Weights of a small GPT-style language model, trained from scratch on English Wikipedia: 12 heads of 64.
Each number is 500 + 40 x the weight over its row's rms, rounded and kept within 0 to 999. Layers, rows and columns count from 0. Numbers have three digits each. The size before them is the row's rms in percent of the matrix's.

# layer 11 attention key, 768x768, rms 0.151, rows 718-767, columns 576-639
102:541533505524498463530525512397459494484586514590511501480510490498454503517554384494461528434500522526464500480446472438485550466461587526499497494497501546490550490531443463486525444444612483
100:511432460441518454497489490442373506475445521534482447528592464496487496505515469499496507562489552488483467485522493556500527527488465556583497561414494551514534509482550460567540495543445502
095:475507530509485454525529515522511463478409436561556511489401472500509477548499527460461482513527486461461512506489550506539580514530510446514420533500519470505540567502500514499454482445492466
101:510484496547472497570478516468484492522479441434528431520505552491548490378444493467492480545507516469447493400529526459478480516554516495453542446495531510510553495488548461446442510537415449
102:456481519512499612521490519518483487544550503512453556495561467519517456559471478471433489578532486508543529418419462499520481503466481471488534500463443596406541518449516518461514558558454494
105:520547519509489500575487527452433443523480442523541505450452576427495485496572574411452503538477482488497470400490511538530488434504479553513535492561556486582520461446523488468539552546434467
101:530455479495495510430529486463487471468532623459510497450504526530485523507438561489560452488472437496474429505535472411496466449515543522523452524543460489510456578536525493510551474510491508
105:510574465506531499507497537504424503439486463518530452562542511544483501510472476513448416395434515454467531517481547484455496507520508518477452505462464464479519525494464460476507533524522502
096:540526486455394437573546534500476547521508444449568514604579431486583480512539495517512490482539484481442544460495542515510493448514529479452533498571524469511483518521529517556467586502437496
101:612494414519581562506473509406448471524482498531562514503498455490482437432466505488543410514507490493469496532468523414485509451498470507438530461475495556494422547448475488513488476526421528
101:428512456551545510502558451455491451522467495498469523453476527472450466514547523496510517434471482475506452506509478544432466521474455490444466462503500545542391536474521513460470501472471475
107:482524543544558546459513460566513482526497568444483470516503475496510487530529492546529456501472518489524521474574436475475479516517452516592519521430542509529522492487492496557535426490445448
097:554557454465460588486481504459472524522475479512488475550565438575562494459576426485492505525470445487559431549503493505463505432482457502517468482516478518492511460516472502520419464482503530
099:504521452465484562463470462489486565527520461442570565476480557492449492508522548549526437470544500493430491488484517443462503491590523524510430565492536489528466475425521558466573491489478523
099:467468562490499468491554496504539525588547466501476514425509426497511520494433474549536532515500535505491426503556466443459506443542524430465466492508479494482525530513548518536480469546447522
098:562480584485517567483643479448421507480437519496466494453554493505530512466560496505488588482484475477545440494570515500504459505496475557506417542498522492552521512508569574456537493415561577
101:511474537503557424499494532555482465464546496503480553533552482409479531528497445419571517516537536515505518506485465515583542508517520526392476517460526471589488512547536450459517471509602481
101:514479468560518524520484526527469503439481551551560470515520535538494514466569584514476519479502536587445490494545544488510515474496521516518475537505489440497477491542460447486550480445492504
102:483426541427464486442516527411499440402555540488500469511534487512524555535518493481493491479537529512532537461488500476493558481460441475457540509483542493441504511571589563493481572472452484
099:480436486553421526538425504535442502514486552487480530543562433494538409442573492477562507496527460522480416538461471518572585501489489556482489488479492523562532476469513504483462516443548523
101:505555443453566536497558460491496526595582469505468458508461536418438525522523451490539534517505454570481493436573575480503539596581504558477476556509495500502510521468522512549554542496424507
099:486426513498509536453420418553515520510516512603459464482473537513483455476523522525497451540440480439448498520511529535527601515517546530536432532536473553579517459492453492507473463516554504
099:471523494499543511542496566527436528490473494526494543490541446476510514511518550446462532527520477480499497545487547545465473541510511449519446523504433527532515521487520479545563501570515516
097:522470552454439489465523478525510485510483529436481512459457549511490517488547560515480561528514469418533495458517473537543524522487494483534505495572497482474441565515469544554416632463536573
102:551525500490510503524497497571522501536419534495401488508452519529448482434564590482532516525467483458527487541397526520484570518555463453507569492467546530524446538531495435449499511441509486
099:504445507460503459455467563484524442540494491533485496493551532477441494454455500456604502482534600416562450467465528457581470544488507533514531533524522480552515511449540484445491481511518449
102:515461509479518524487503532476582548491496537546510519573547477469574449524487510451506530463527555462562509486498507522528546497417514506434511432451528515475514496470481430505501483562549500
101:554508503528422470538528525452457480439560575543545503501472473440502538551486599489536514495438486523523510427561480573481466478472515486563509435500485458566532477467416550452453411512473512
098:444533480573541505538430505466475483456537418516453489449434525484479549499500488524475505459475493478467495481538504477522536584510516439465562437478544573571521485455555502533489544503501470
100:504483490566471427543423488485473442516508498572403541460479572527497553487541530486485502457466493545478512532493468499501491526457513503464548483463432425558497437449537440447479481498495442
101:579541458432465536512554516499457529478511490519528494502453489496508514562538494497531515457452513442425422492515505515471432539453582493525562524458502482545499517498486428584453542567489505
102:552461441576524470478525522520484443486488561479516546551397510446538515499395486445446457470478467449463515490474518557507504514507522543483544513513463461478453515491457488486534450410473503
099:463444566479473511539451494517472513471556476515498590498449508480478466502464505430522532469533364522475463556538458522492633486470506434505522450454530520532475491495453503519504508523498523
106:528502514421497479479476550494535472508484459433502506480512491457546438499436480547564517475531546494526477488523492467548501487392520540510493498524461553466574541491486549507474546544461475
101:490512515462487529514463432417509540459545421568551605509500454482397483482580597546500523484515566514514534531501493538521513456552464495515452487457557505559515465491449516527458548512500513
106:453491476448538537394568454487513462458547526554498512499534478487565458476442497496426529529588471514501532548518564463521551565506500403511498462566618456516541591486534512465492513496503462
097:467587495522473515441455466553525577444532521458463539539474497525523500433554499528487487426483588474519545487480483541484484450481517495496450541504501463461518514498411564511479454452503435
099:532498457492557567527479503485544524512511510532548520451569494546506477550437500498503580456471502471503541541472436516519574485423507548568532495561441488522483506576516495481485470446486406
100:527582424484590481553545484504495428518504494453521455456507457418576475523564522511562488554448547555526545545529485517445511503515509496489513462481453471485485454454492473512533531493456459
104:491444551503508457405528538552507571479451438483461546482520471509546526473460548541523442434517461521561428494580450563529456519561469455517565449465563500489437540442475450486566488430416529
105:511568440511468512563531530472523498441506401469580566485473469485461503498493561447479541476505568497401455493524453503446483576560456544466516451437492517444500443483443410537499453488432491
101:472496488441548549495486494527473531479430545551470528464495485492462456490560416538468461622566496532495496529563456499521489502437474579509583537436515509471460526481516550486483538517507519
100:454502493437441513512478524459449489434481494503510478467487564539487481499424451436442499489475540483453552588480459489479466526543534495438522484531460526520481506489431498526574464490471444
105:480490438522479471457557420482511454498466492502562493491576501496519550468534449527436469408483457523560491506515560494484559472463475508503533540506493529488457576505519474508526445574564478
103:526487460480500551470490413482461531553510517491470477438535502502519539478495478481537464517493545505429557571525532497483497523517471522479500548469514508491514556437489482551501552495452451
103:462507498436489585454559581528482519455507474451506467538531505482449483411473483421531535468526592535498402496501461442503508460533578557575511455437540511505506488460477502467513505583457497
099:490536490496503493529436457506514432461517526550515518467443524547516491514523492546470493474583601509532459469503517495525580514572437492479470501593532467499469524498502518500486470493496471
101:522497466513455457471478408547499566494482487452526551500524553472473505542528486551447464495447517535473475483447472521451481540497550485468544477508380501499524429539541451518509535454469516
100:500504509466517496513472574514455501438482531593464482498505550448480442431491504573482415572495520541526576487518522510542520512555544530491514418404529565492470478517495526506497563499432516
101:465574501489532581510446534462499457567494460503548430511505469508462533507567518421529486529460500473475559532490504502481456437608495472543530464479581519492410531539496550621456469476481503
# layer 11 attention query, 768x768, rms 0.152, rows 719-767, columns 576-639
100:489442572408443462536446535460493561513574493516442556497532563499515566444549564510466489462541471463497511538492495454504502513498482508481494551489596514478496463482523470498500505524473482
098:603490450498504472591428498495520452515503498482478530467523549487483514541487464496533490470460490554499493522463504424514429527546447531518553522473500525459474464517505506552466479440491464
095:476598467492531536484497439482547488514380429500469501503400518467461501575571463548521502425493548487431476592480541512566569439441386501530439504516469532529490476477475484554483436404545492
100:555456528502510458526491472478521482471442477492507526472495463479475494565559515488493461524507523508533568499557520527551460494574505516512478541504510450537513574550387507559582489483557515
102:561451445436537539538486492490509529472504489463491462545513440499523512503463414535520528482522502469540484539479489390456487496481530513536510508449506445464477526457484464461551481504526498
107:515476475567512472457486441562490560503481421508476558530487523516468478458523411495496511473555503504486546534450452533543488451499478588410477485414488446529460484512452492524545516488523516
102:552414489578469486468541454521528469542426535477470513512490581486590491600545517456438434552558523468465465530537458482472587476487491503496475553502494509502480533471542457589497541504412483
085:472530495491511597478511477525444496482461550542466491528516521524428465472514448456501535492404517478539481560521587459493548509455513440532562464478582539462542441497497506524462546481494520
097:414518497518464473512467470515532575491443453497524491507547544445506589442489498506463534474499548495514472555519503477585566428489535487433482471527472538527509535508480508519482513462482522
098:512605511519498514511476475527532517470520552524584545508490505541447515545497505476473414519501467522497474495499497519532506544465520483546479473465458484591497454576493482471509498451588543
106:493575497437500503511486543457478520495404444454422516592438470500508475539555549468435561473584521525423484544425558548481530565458536488425477512534524504557476481471577497463490490448552529
101:500500514511492459495505433494463513484498513506444502513468473524504518479534545528536523526524483506522487432417560509537644555506516473493477500551451559528534453538591510515506524492459559
102:505409452517491528531531507479438508480468468569485423460570443531523465523488535495465572510495443495527486559481562564474555473557477492511481443494460539409503482494449548551552478523495437
099:525537529507509460519578489512454485484557505495505536489579554485531480533523478483419454498444559494471498628496454467507500411502535568451495484510508458544540552469590550461509541440502436
100:486496471498443512470477565518515465531485479540556476588475481501520473458502518466475479417475514492484536492448501546500598472468550476483594544522471488572470527519438560526528448473469491
099:469521542471477521510527497484566560570488505520478550508538472536536516413473486537550453477553516552462513492453472470455500437497494447467568510542447536491441486497426504567594494531499551
099:462468561501453540492426462426460457534487478423475484487466587527499518533488390539449538484516471502431498543530496493542611480537503533498478507514446574487472473516448558462449497479582509
102:550527494528510499546542528508414480592466526497475478522507434439557556464441494448493517405484405442511460589430458545501444439446503513405464441525416537527487506452496444499401474556467504
099:548570476598537408473532485482448481483492488533511475546523485476481550484505494532487485543472569532477558453469506573484466483489539508436529517531510502492479497464442567535511432475468444
106:486525557493465517549505474562473480470501533516459529498439488616487420484527477485523445493563467489547485536508486446457513533412531487526498579523496535460485483574444518504477488497535566
100:490460516468479508495516580454514541521566491508378500513524449508502512450560512441502531488477496527472539490524449471439461554436493484476505514488551498557473533514434491494468494401480501
099:496465396505521428441504481458528449501533509588534476471486543516466525520531495535533446494485539463495481511513447521486509510509515531490583517476422401451499456518468458480457471416471493
099:548574514479518534548549539499439501480471535485540527508538426466541497457516541441558498420441413545496456494437499497510535483522532471447550516488501525488485466512511475474450450537491509
103:488383575489570488489506602494520479525481505454476567593487551527496552457454449515507513478430494444543485422481438469438511542483486460536506622522446463549530443510486520539515532524478481
099:512555504553482481489499493573432506485464563469453513512518485496565469514559497473475541427418411547443500517466539501432508411516504452438530510520532430497513478600512520520450631551436484
101:492522467484525489483486498449442567461439573458529452451493491571516488463474471525481463585423436563555440424515540516486503483556570519490508525465538520577512517505537554440468451485500513
100:481554514506520524463503524528530537532460497469473501494539443476519465502477498380488528528423509496532519533520530538510565506492434529468501515488485504471479424550537476511524528519517550
099:526450467447526558438520514508457495462528488507486491572463453504495503437493451525395483581472485510507487395483513447513510510423439518491522467535511525458483502543490556456454524493534521
104:510501509512480552499529486460485487489459455572561490505524494553551499523450516492574437508549527520478478494533504504478549474516401459513525568567534531464514518507492530492495532525464465
104:446484457515505546489500396484561499460556566529509512441454486569533485511528565491562464462536397446502518485525463452531452503443415528492531461533496533499519537472517488462534522496503552
100:496514529500545480589476447478524490498523472462521497514512509493449439568494530525447529497502546537465484563529456473483478457548525510466530475497499483506533451467506525506545562569439487
095:584546463553551542504467536509453511521428499506498430503519471490551544525432482455521523489499529453471480390502553512479432486520443509527419518454455449466547528498549605424497488412535526
105:516485493526462521450477488485575577500519512479521453576460514472449515512626552480513439476468507544493469531481533542519533464536450502508567522517540485572518494436503550401596516503533511
101:496551550513412507498478534452510517537554492479520482425543554473454453558456465516432485507557466505445453506569532493534550449440601483439502509567434526466495482489537464489528452483553517
099:537479553510555480520527481527412540504484429475549473507453552461487537488554465562481549571421466587474481546570486483477550497460537552460550548453436518501454458442530543490495517515500486
099:544446434460532567490510497487456480459502502539465510496550501460520423463503527515508476554567442478497499455482529534497502529542458499486579516491480537456459482479492519508538578520523494
102:428512488495497412500508529425508421421560504495484569476438464523530557531546532456496481501496500537515480536532477533546455538533505553513470502454580469555464503484523513562507536451558439
102:527562474553474478493456541570413557524561545559512556517454430545486547528499514516416530511531530483470472515576597544561433431471468524525503537495518626462482499501493492453466525480546504
101:491574471449503547575466474521560495431588522461495510500506500472487504521556585493481506528477515498503546568529524440493472453515536449466544537552431475518547482515516511473524458531523481
107:508439486520531434423450493447432494545476559495505495560505459539477447489497482506527546515536578521464572501586488501452535434440539459535538479486512512452448491427494480459464490486462553
102:478490521503461477480564492496531470579542479448547531459491418558497535486537503529482533402496553529547533569508491476569486504443455463513460516525551475569504505530532403515532480406506432
103:466539452484433446477535531491516513497499530481458503443531509510485520430606476500456503531520474486507394526454538511517448488429496523549425527499448519465482496478411434531465513463526465
104:516513517477490522476517483476508527471583494478447602606498509485482484489450521487565527485520518455430487508445436567559464484512553487517446528504452477470436510532457542490507445501481478
102:455509504502509531488544502494484536454548461518555540563501503599451445477542560517422492512515547457461525458526492463481513498561528533477506445507511440478425545584466513483488480485492523
104:483466520515528455496470404489518499590499529492491565603461501474492474527479480501440492555484488434496553474470560555497491440498510458472549619471442516491486475483564536513481491446494499
101:535481448501461480484510499491522551456528537483508514579533470567499573432477448572480512436561469478511529471516514549512545515538491522508417526391418472569499527519517495443579427516439494
098:440494495533481446539522519538471543517468451543508493427535428458541529487463481441555536505493559479545524530543491481520460437492466513481550449492520454492465568520421502436482469507516520
097:440523445526501445523516477535469469515501484483523448555473535470479473522483519432386535525482531503495464537526512494517537517459489488489486545516538597485555485555452457405483501517565455
100:474444510478556460539488486539459441399438493512480488457487560477524487491497445498476452487481506484488417496460512505440499539505459540501536510477419530491539510537551395525528530430462505
# layer 11 attention value, 768x768, rms 0.167, rows 704-761, columns 576-639
100:546488534466480493489448452484485463508384513500508504538454435476498548519557494514529489425565523515479431449491459487468483478531550568505367455590540515507501475432515487551499492484530481
107:548490549546530492498436441467554430507479509483506530459553474461559531484548481545451444422449426493510461460495525499483523532544459517500490525497396495542588510533494486529569466505549476
107:489499533429457538474530453508517528464518543469525591440590507557552423425506488449501507456490498470553552531487528498504530517376492532571490532510478574486512401509544441448464607541535545
106:460451551484536483484512495560512476424439491424571521461511567474469499514526547463507465489466471590496547548412569459512550514471503514509491489484514498513443573519428555532476558471578516
103:532508502600461497505489487577496517503529502484520526485462548431461544462456460564510532507427531438531504538496424508448514568537441469475512487454516490506418540491469462528534499533467558
107:432464503502467565565496464516502427506510531582487435423525473519501598588539535551544505472522557513453572524499483487526508454526497517503499497494551474468449479560523522505509653464512447
111:523522465492494464485467507546475474431498442504450533497477552494508573492485487460538566526467551484514516563414495515508508537516479519546521467471526527497488538493572504490491458462521520
105:465505531451475501550563543536496473529487455516500494464526442495550473520471490489515500529515532527511432493540546459476505580487525517519463492511455399479549464465548493536507531540461474
107:508544525491565506498460536582529505496450520549470442491543458433563519481505462423535490551509524491505503524546506560440513508550482472478505440544484510603560486494507534507544530480475481
113:505525533519531466528417533508556580501590454447531456530624463455502453452458499470491500478483455557507530522503521535507425482400470516475436457501480500460468531537544535568554530571441506
104:510469511513540441465476591506545486410476469494511509473441470527540510553576530528514537552463471519522520504564458574521513534503485483460465520531465514457459499511540483460499501430540556
106:488560500423504500566462464482477480493486535537441544536515483503507477513590520482459511410467490510509535444433482547486519434540484489432616413516495491559471551483490465527461595480497536
105:604447475440516482484528497490504488551519516554515498390521543485473551572486457441561439526529487546508496476484467479493510514486491558531554583478430621492456533489513532498542553483541500
105:545490509570518507510524400532561447534469493531501453425543497446483469504525479512562511530468470542432504486488505510487542459405480401462502492466480576436539452486481517481462536479448469
109:524531505454454465589548571485530500446469461515495539520453478422469489527531508455462515536523441458493559486462456483439451478513460499491503467468475522479552568440490463529503536560537569
105:521476464513483497523556477498521388547536584502469486502490456494470521485517558501505517440517533505530494590540537490447508560500467513547524523508445503475527483456518518557530522509487406
103:533470473499512507492500490508528497492535477540554538531531535542498461451522463453518485482543486509516450483507493512498450502516490474562491472549482500472495503486488475510438475573482471
109:492490571509478534546449466548506559498580447413497527449493511527506417527550508551546473502395418508516493494536417449494534526500502464515461468514514479458573493537508457496518463478491479
108:502459456471472502500573460560506508492473473450465524509489511454542514496558526525424481511545552565508442495509522553501475468424531527494510447485522542550543499500524492461565509538514484
111:536546534472556451581490483523574461491457495529498502471465496502538547376472535523494540512457564487481529515473489571477523470527428426449489533512521505458505490573523545489489590527503521
104:539457477479516464515522486512462498492445480507433477471410472542525444535539531454439501507523543445513492513494491521479494459441485476440555507511559490479551498517473466475512468621485426
104:495512524483557442458498501462466530532540585462545498487513534429538510488504488442522490542496533508474543439459531414563502487533583505520542459534517471558444506501466515518568515499486504
103:522489494508501468578540502551571524456508471562504497507536513519494560515546460513548581450465441453521472581501544472466461520445466459549535526499538511462471484537534454404504470530469540
103:429516525522542452491479467520459462500475582486519553548447480516469478478478486507519536466508508459468542554471487473442577541471487539515480464494523518544450459510481444500568445535581485
105:484487442465484526502565512562488488516520523548548508484479549494510473515524496547546517562573501548573505475501488485523442433522506489495457460485500467464579489523454539442512468480450418
107:403464548499497449459557511498440442573549560525530491421451467557522538475558491432553517487520458474486418482509513578526518465547437524534466468479524456531544582462515476525545545493512491
107:553497493436555533447434437541494532538534460484453454503510496520484566558489465516439557496556480473480511436493474431515467524503470483477507500502471484477464544461566461474522482539504475
107:480384570455455490468479503449501501502434474521481506532439566464485563573531413567516579549534525518534472486555464585511436509486471496495565448445431495473506517467492457458534519480437528
107:550467420575486474439432462517440547512487493479484448498533494467492511553475528481458466520545528501547474525558500455572493521490563456517559443582579483474506504475480521527584457476608499
107:471460478495534508540514502428449491539512566504561539490467593558533521490515490502540518486494450505446480511459484508531479457502531540551471484427546547516454496476467464432600483464506488
099:541574524453523471505491447514499513533427461565491493531548547531526547513564451513405529531517532480481562545444527486532502552526469519475508518504506508452502560515490491445477469551517552
105:477436458473549515525537545552515447530499509502466565497463569569571537521518538519480460466487525495544506495471447451509503505543475482598484493474494534494453506556480558557415459455538491
103:428523503501495472524566519491492455470495518427472548491511471520475462489524550582541459510514499542531545512480511510469556559441567510523486510559529509520471475491480530498458490501498499
107:511481516537554467521516426513459486505543472450518467451483501533493524480409454478480461523513475454529513480541447439503508497572481498499443491481471499408421507479493442468537490504493558
112:524466498508588505495455448443496480492492471486504482437488499521534534506533493459498492489478507452589575583460524456488503454516481452564491470503466518510532539477542466546537439514492496
104:507454456578543512536415482545455493463480456527438486476522413529458478528465568462492445481487495515502518477523541485485474505434485497469583456521465506510435526551446544512515466517455522
108:517531542600487407503569500488553421544482455474478495502618606594514461562494489521508496489406494495536460475533470522441524484496546498525522509481503447507537465479537467488491570577495488
113:454512505481447506477550475458479557524558473449509476552495548500470523551461484511512519469503493531489484505590496444563519517517439453561439467400528502513502530469442545538483448499526518
103:503494569523488523509553455475516551468477478508445515496479520454449424485532491507480491525467508552559519534535484465466444469579485496546533530508493500507483472522497524461528548436559546
102:515415572507482447534446495510525473499465506515458559441494523526538486473517539487456509457447497513532550555513468523505476459590516545537473452511548523536492508492552568525471439485472484
104:554476538527593520516407450547506505480560583446556438546488511490475501467536468490584526525562472525513441457479493496553495506507513548490432457523506482532516528479553512454483486492532464
109:511473529526464535494567565469456475486462459543528433414472483526535468571513451554508536439440449448497485455482455477413478529454468507477510516494498470515561506461457488470439477410465537
104:511482475459487484470445440534405448517551519471533443507523487495500462462522503451519492486555491491555385512477545525550541594529527540488533523469531502555482485436462473455596561503429479
108:518508573540521491467554558471486547484451462505420463505456542401572514457485507477491366481503505530520401468558434519421482454513507528513499441466547518489481509506479490509605482507495481
105:479456485489473430461448548532455410510477506527511496520482521500515454529506536369486494583520549538499546430530546451525497436455469512484408487505489431536462490474485528497484482512521515
109:485484541470548488512541458465560511509535472466501497484505430475520512475477468453565457537544504478532475520438482497514473543560561434516482484466486476481537492489527493512559534484465458
103:480477410469429524529446443516514449550487515505592534440528477463487477520458472490481470520538517465530534469422513481517576490414487517457482474597518494514488544524448471501471534531506508
107:501515487438458522527506463578447529471514457505518444518538565449534490468541522507517610516460550537475471519543543511468418494496435501519477486512469469536425551537496546480504603563493473
102:522500490486485469531466515486438488432542475494564454470466529470527493494442512585498527500468466530499382564576506497504468502453432506528565522529496571416539487470557542541436517527491534
108:515517498551452590415407565510460553495521522444534519540513452488448587533501499468485519510511474537498491474495564497452471479482583532518561527534520409504489467514521482428463554549498504
103:550515513537479526481482415548499521532507455571542534560527497558471515517557530543447529527481511477441427482479483546492526464501544490494511556482552506515479515501562583547480589542489457
108:502517472520454491459436526464538478491480491507440567531501444499602506507459451451532452517528496496490470516463512488499495513565569525532497474514463515448507500509536512481460470449429544
105:519498461499492451450503470409507479473470529517490487478551491556511485506462509507503548564508491482501466555483465477457481444502493483513480551493484498493419468474527465472511516553430413
107:515488543510528518473418447508524465482460571456472442522466482487531543475456473524588481465590452483494502479462510521476517491469473503489443510465505493465496521527501515542476446528521457
107:511516455429511488577549494490481564493533437553437526527490531536435489543504490561523487496480569453541579467429476471514536419493436491442512495441465532506478494481473513485508470548494547
100:473542488460537473534492532544564525506495469460568505448523410512579462520474492516472490524534466534495531509509527559505453466455540505516536500546532455534542443502572509528552570482397538
106:557476420490576553540497481540550620470425490540517532526512518555466578468508471546488479536492560535580415499506508464486490491402499518579561443485456469473521443508472467485531483517494557
102:533530507441496536500517499517511507394556448485538501393478455530460600447517574528512516468528530527589491491484614484472477475459500454501573568480546390497470513440477504550497556423556388
# layer 11 attention output (transposed), 768x768, rms 0.161, rows 704-760, columns 576-639
101:442577535399472538470495499516489513490564540453462500492438490503511502489494492485534560484533484525539429522474562452517540454499551537519455448543539544452483500527607556485518532507484498
111:515517447547422525515460471513542568491550442513490428452509478482511503477468554512421429493474532514485492460518488548497562492598488508513471559486514529548570504517442496461554497506520454
113:504469466477485553488507477460466476467391512503493468428508512536494507496475543455482490486558444543507564507467483491552519504481530507535523522552452522463492505494515471493495523449511515
104:470465491436515462442565427470469475428541540426564487478528545456479525530553533502505512507511508511504475547465456473557467501522494495513537515451456541546473475556443551443528489507513476
105:509532506513490552536467442550542513513422510424500517475535489532470489510489499471524453494535483469488548575480466508423554606469490466521511458462436396541496488501559453459528504521446494
108:502557525537580518513557461485480452469475518497479494512478496511505467530532535505444509489416476585565454467530521502531527481531578534499548475485540502501503464513503536429461601521536458
111:459500551538518578503447471549469547471461438533528452526509459505439516529509510441455627493497505526424494480434452551529514460506458473600456507501595470521460553511489555549569437554466463
104:462506458468470510492480518540588462532454495491542548482567512458506571466482537501544494560480485545468517568542505411529476521431541552422474573489488428469558490466463446474459577483542472
110:536514423508507536463467576543517493583402479481567448565463554519496494469515420444448556470390486520522495484542484519468545551503542601544551508470466535515494493483479575564541514474542536
110:480563419519529444542504511511535469533489485479515515555491524469518501500446513381475511536492420503507570490450483505499534504427486463479494531525544512456534486447463453543530444436532487
108:564461495488472494490488487422500513459513517485539494497538542502523446473496423502486462468519467459534507485481426466534557573593566564453495542553528494453482560490442447508517510521447527
107:490509502436495416464461491525421506547609499530496537513479488531497595500513519452484543504512500464458446473532488532529502504526460506456508463466496473463525527481554459453513535463398510
113:527487550488444428520449519489503438441469451516489494418527443454546514569458485482564485488577512518469539446501453488498562527559535543503529547493519476493575442476533524556602543439506481
108:512573446559521465534463451491503433467432525533565465526525527550568488541501465514482577567532476483492464472518527435460505477505483498494471508513487503481526510458451471452457486520514572
109:545541539471450547564501462464448424453537556480497470514439551536497560483579485546538472468561533510531488459478534500502527447516439510518455485511511512615474597502455455470519502483541485
108:525505522460502517566474448514592477528460578472442458548516495552473493565515548502472515454643520464513501562416531508544500532435526500558442477472484486507520539578493465448482471512401471
105:472474447485551484554490476465526542542467508552457473518521528526553430471522486536511494546495547465504532470471528503440511496525478465529533421440489454493477468496513535491441483468431496
108:488539531591463517461520495531510444485528502479489524428556484515364540509517447504566504467516440495499434517448466503564458497527456518517461501531477463498608528447462451449476494503499541
110:525541469462523456448525497538506548436531386494463508491460457416428431515512490456471527473532522535490490547508496537428507488490539560470569443524463506476540522529463471531546509484444530
117:437510443488510446512546485528497507495493454490500527515433470516603508516571481478462459510514528439485489406484510513525553542459497453488526525521569476447488469493482501551461435515519439
105:512472481529494541496441559555480496446479556511458520538477496464505522500500496451566548418480513528509469485518532563600526462414499467422492418468535499534486525484518468486576466555474469
103:433463487516476426515502502612579555555450466430523560526530519514535509508597507444529481500454531494513546517469537496511552465481510551564525458441549482527480485499493473532496522483454518
104:486482492543452491568554528528485542484555586584431452478548545484466545480495501458534495449502475464498448547582556482493486455490497481567471486537584497500443510477490475475465548527456466
104:494518529536491519503494438533463500546462485467523468503419521469407511539454542492512491542518477512464563534420467467536555577466430461478470575553518456533378471459562502514500473497486420
106:564447492465568576528508449536507474531529513544476490537500623482500488586596443531525592454505520473500474516497482470433515348514511507506427489493428510557497448552538455477460476524506465
108:441412414528464543384487486490501448570558496517444455438499478406479533461503455555524463417503592485514387489532524493531468432497442546518499561505574499521459461492443521492471513518585612
107:481428535453532479512451510444486544499462545509402469529425520455521448560586480504489628452485450529510493495508454496515463490466443431546503522554465475456468577507446471444522494562523506
108:509454597497466447525506548454533496549527407492540548451539537487536469495503447519487459532536496423504503480541451498514519449430440516474494415505485463500509471514607486461486577505460498
109:557540562525484435480446525530499492451532579523486528525533533512509514586530522476480538481451504480508463544528520500498477531450453509510459429521488483429426524541533542457563474469519616
107:447516507491493539464488490483498507469461451542459461480515434558504513426517509425475448493547485502461512517537496537479469480527486546564464484485545511545471531464540493565526486456456478
099:439503421512472527556469495562550502504579431481489479554568416495510534522493522493483486565520492510440551537482518526465453490442517482551425467527480521473469506466482534520475498566465479
106:508489491509557482511527462526459512511461471542453522476418444453524441516524512541511488461504540564475562509450387519499491466584562428473497467531550520565506571536494478520528530452491461
106:480546480425522539454554469555500474453487513472522542473579499433456496513465581512414485494536545495427558526513536462471528548474465494504423505473438550451465498463490552424449480499430466
110:469458509502489464485485455524476476539516417542512514440472461466501512499544562462506564532519433480480472514430503535542528518484489491503530474459543543514536467561493531475413535491536531
115:582509563445525476480470523485466466493531386536496527509541456473470509544574541416557587494503471478562563496399479497481557502506488504476539502484518448467556536556478514500558472559442576
104:541516522442496529566475495488453480471478513495476584489488506513487555527533444581447483479525476437547461536526529507530427521491494496497561473501465499510486491453433506472422522465519497
108:484434453519436467580479498426521483477483417492463524475512478540510428502506523489510543522486562482545549446515463574494512446492471464524475571428536483451481516525540491497487538484450502
113:507509564520504558461562475461443554460533448532414494486554525450484451439505470458488502488495503529559494423504478468532440489456455473528418456489506484609533484496497537568425505503497519
104:505539543496471582500542500551489490502517542514584479502550609476503475478467467445471466490477509565451544474510528543484439491501589516553507489481500608523457482552499523482488514431494458
104:446463438529526457527485539429493450525530498452433506555497521506474486516513513468505481470458508497434524560515492535547444536445453586538429456489500572535504496574530521518445463464510488
106:550464486536512511524519454529528532525447519510548472434451510518480450517479508470548540569487502512543492465500442457485523546456524431477441515478554507470495558442490534378464458521544475
106:509547422587540548583563509438482502408557475570517400441553476554476462488441475554447504528445547554525540463475515539457490499578408510492423483557456498541514522551555501518510504531444586
105:554485500487495559491480497503520471541574456536535505512576522439448471470545507564503510540524505552529545502459577495516570525487495492479384455478538500532507430452480443489482619487513518
109:538545518513487516568526517537479531454489442513439480538495511461528643456550551511467495453495502550502506448517451563489568441424479566409490497465482518465477472513466446496454481482519522
105:577471495519478460485523547428406487519476476531469492524477479478503429551447447457463472557476553459553543491506462479477420533570539550496546464521469501544447524451525447538456577518525509
108:495531466492590540564495490515562458577500528515533500514523490402515581525568494475531538508498521453550414460428514510438387524451512457413479514516457499503472510472502500449500537502477461
103:454481516457562523443504471509540453462488495524586496554494484555467451490499450416413561539547415509478524501433530500546528545461468541474488455530466487550547600474534528600537586608472539
107:542529449510417468517501435461516482515482479487543484471470494508496551482510512445471520581498527500516514501516580542455410491514529438521560573528537515539498516472498461510500559481548487
107:518524461521430505559475565481576498503590524501466546491487434489475482531490509460566466470523495487471447472546484434454526495511525520540522536505567561461513444475459492504428490531451509
105:459463457496478544475446621373512470430553494551486512454529444493531494514493501512500528521513502547540545541497488493433477482420446484577558412497511421508505513419585459514536571500540481
103:520544529450476436515465570470572567495437448536510553514428539483483493500522491437548503447502491483455459492535473525502474482462488529486570528533475503575527451478559528473509465509634545
109:491458512481498484528527464492552521531528533477539424509497546538541501522537510503503571543416558437524517394504518444467503486555542463542542427442505547517501522467512526463490484420531487
100:492484446507490471497465552497558501467486445482508477480487430498556504488514492480465472442442515515516494400509477423466515461564517506456482464499514498488470466532532440487524455461454500
110:503476526490485497497478494476486471485506480533511482462514465416566573470544490472506529535480471535512586547478545471557537457502454481407539533529528511481418517525511472482539477500449515
107:407540480482488462498517569495535495471542525559511538479515475455442471512477486532505523504482488432547445525501460519452473488502499511456523471502492441476432512513423438539517507534511446
104:469542447502549448542528523560541496505482510521547496524495499412449506545442469509439466546505433463553540530492550551521495536530520508498459551578603487523451442459565500503515479477400510
106:526531440476560567473514490444480540509419418572497507452498541575485579470525456527562576499512521467491495541496479475475507526486497549554503497529409462536526567501504451492456540562462501